Each number is 50 + 12 x the weight over its row's rms, rounded and kept within 0 to 99. Layers, rows and columns count from 0. The size before them is the row's rms in percent of the matrix's.

# layer 3 MLP down, 192x768, rms 0.0652, rows 180-191, columns 288-383
096:57 55 65 49 55 26 54 42 31 24 54 61 63 55 41 79 36 67 32 52 34 70 39 49 29 40 51 70 73 73 49 51 60 35 43 38 55 46 56 41 71 55 44 51 58 69 42 39 35 79 56 44 51 51 61 58 54 38 37 43 54 55 44 46 47 50 30 63 54 27 49 47 55 31 45 40 45 49 59 20 40 32 63 47 41 22 48 42 47 54 56 66 53 64 48 39
099:49 46 75 42 45 50 49 59 46 40 30 37 52 58 60 51 40 41 62 46 42 49 35 55 50 64 44 53 61 32 28 55 46 25 56 48 64 64 46 53 46 56 40 68 55 44 39 51 28 54 75 51 28 43 52 52 51 60 62 52 42 42 39 46 51 52 48 81 47 36 55 34 57 43 50 63 39 66 59 70 42 49 60 52 43 54 48 47 47 55 64 40 49 82 39 50
103:53 51 63 37 59 50 40 52 42 55 29 52 67 40 59 59 60 45 40 60 44 53 68 35 71 52 84 78 66 48 36 62 32 39 49 43 48 47 44 68 64 64 43 61 64 61 66 41 26 62 42 51 49 50 54 50 71 59 33 64 73 54 51 52 37 49 37 56 81 58 54 38 48 65 56 42 38 40 44 53 44 45 55 66 50 56 59 41 41 48 38 48 36 45 56 55
098:48 50 66 64 60 53 58 26 54 52 39 73 62 51 45 34 58 52 71 61 41 38 52 48 34 53 54 21 36 53 48 48 44 49 63 51 45 27 57 38 55 35 63 62 52 59 48 34 60 47 62 48 54 60 53 73 44 44 44 61 53 50 54 40 64 48 48 73 54 40 70 51 51 39 46 55 37 46 62 42 54 41 66 47 21 34 39 64 56 58 45 35 67 43 69 75
098:54 29 50 64 48 38 37 71 39 35 45 57 39 28 51 52 29 61 63 55 25 20 26 50 46 49 60 59 49 46 64 59 53 39 46 67 40 58 66 43 39 51 25 59 47 10 49 40 54 43 78 60 59 42 55 42 47 56 57 55 55 68 61 59 49 58 49 20 54 51 39 52 48 61 64 63 41 63 62 36 59 46 48 55 31 54 56 52 57 44 17 57 53 21 66 57
098:42 42 40 41 54 52 38 43 55 61 41 57 56 83 38 35 34 41 50 52 55 79 59 66 51 49 63 58 54 71 54 66 51 40 67 68 41 55 45 66 67 53 62 60 32 56 39 59 43 74 43 55 63 44 51 63 33 37 49 38 48 64 32 71 56 61 27 49 63 62 62 49 63 42 65 67 77 48 29 60 56 79 61 65 54 73 46 38 67 39 55 46 52 45 57 55
105:51 18 59 52 59 66 38 57 29 60 46 47 27 61 49 33 62 57 43 83 59 33 33 50 54 49 72 54 49 39 29 54 33 52 38 41 55 57 35 52 57 39 35 60 48 47 44 58 45 42 42 64 47 51 45 53 69 50 44 26 36 43 33 39 50 52 41 48 44 40 41 62 50 36 43 57 55 58 44 43 57 55 52 45 49 43 44 36 47 48 48 42 58 47 49 52
104:45 37 62 65 47 50 55 38 57 56 47 41 46 57 46 38 41 64 50 60 59 49 35 43 45 41 57 37 51 50 71 61 54 37 44 54 51 58 60 33 53 32 49 61 53 40 50 60 38 45 51 61 54 28 57 71 48 19 58 58 38 27 48 52 51 50 41 58 57 33 52 42 44 60 61 45 42 37 40 48 79 43 33 55 39 61 56 76 45 48 89 44 50 39 40 45
105:48 79 58 52 57 41 32 46 48 67 37 46 59 58 57 59 48 55 50 51 41 47 34 59 48 33 46 72 61 62 76 52 24 66 71 54 66 54 46 67 29 61 45 27 56 45 45 48 48 61 52 52 69 82 70 66 69 41 40 49 72 42 54 44 56 48 54 43 75 60 50 42 51 39 37 47 54 44 47 37 59 50 51 58 64 56 61 47 57 61 75 71 48 30 52 64
102:55 56 53 51 57 58 24 86 62 64 67 56 39 42 55 46 46 51 65 47 50 72 51 55 43 46 36 26 55 47 50 42 71 33 34 60 43 58 41 34 77 46 30 50 60 56 55 36 57 67 66 33 44 72 58 58 23 49 44 46 26 48 36 45 65 52 43 36 47 44 42 56 43 61 25 50 55 47 78 53 53 39 60 35 35 55 51 72 66 48 34 36 42 50 54 52
098:50 53 53 49 53 65 32 60 59 54 50 66 60 46 63 50 61 67 44 35 58 41 50 59 44 47 58 52 48 58 58 57 71 43 57 59 66 57 48 72 50 58 44 33 57 63 54 42 34 37 48 35 38 58 27 53 31 44 38 52 49 39 41 42 53 54 42 44 34 54 57 31 53 50 49 37 41 66 60 52 75 52 39 62 42 69 58 46 49 44 89 35 22 53 46 37
100:45 50 46 38 35 31 44 53 45 47 36 72 60 71 70 64 65 58 18 57 69 34 36 53 62 51 52 62 55 63 43 44 43 31 44 32 33 36 45 58 49 59 53 56 63 50 62 48 54 52 53 51 53 64 71 53 52 60 33 42 66 53 40 35 43 53 23 64 65 51 33 42 35 44 54 41 29 52 39 58 46 49 50 47 52 46 63 64 37 66 25 61 56 44 47 42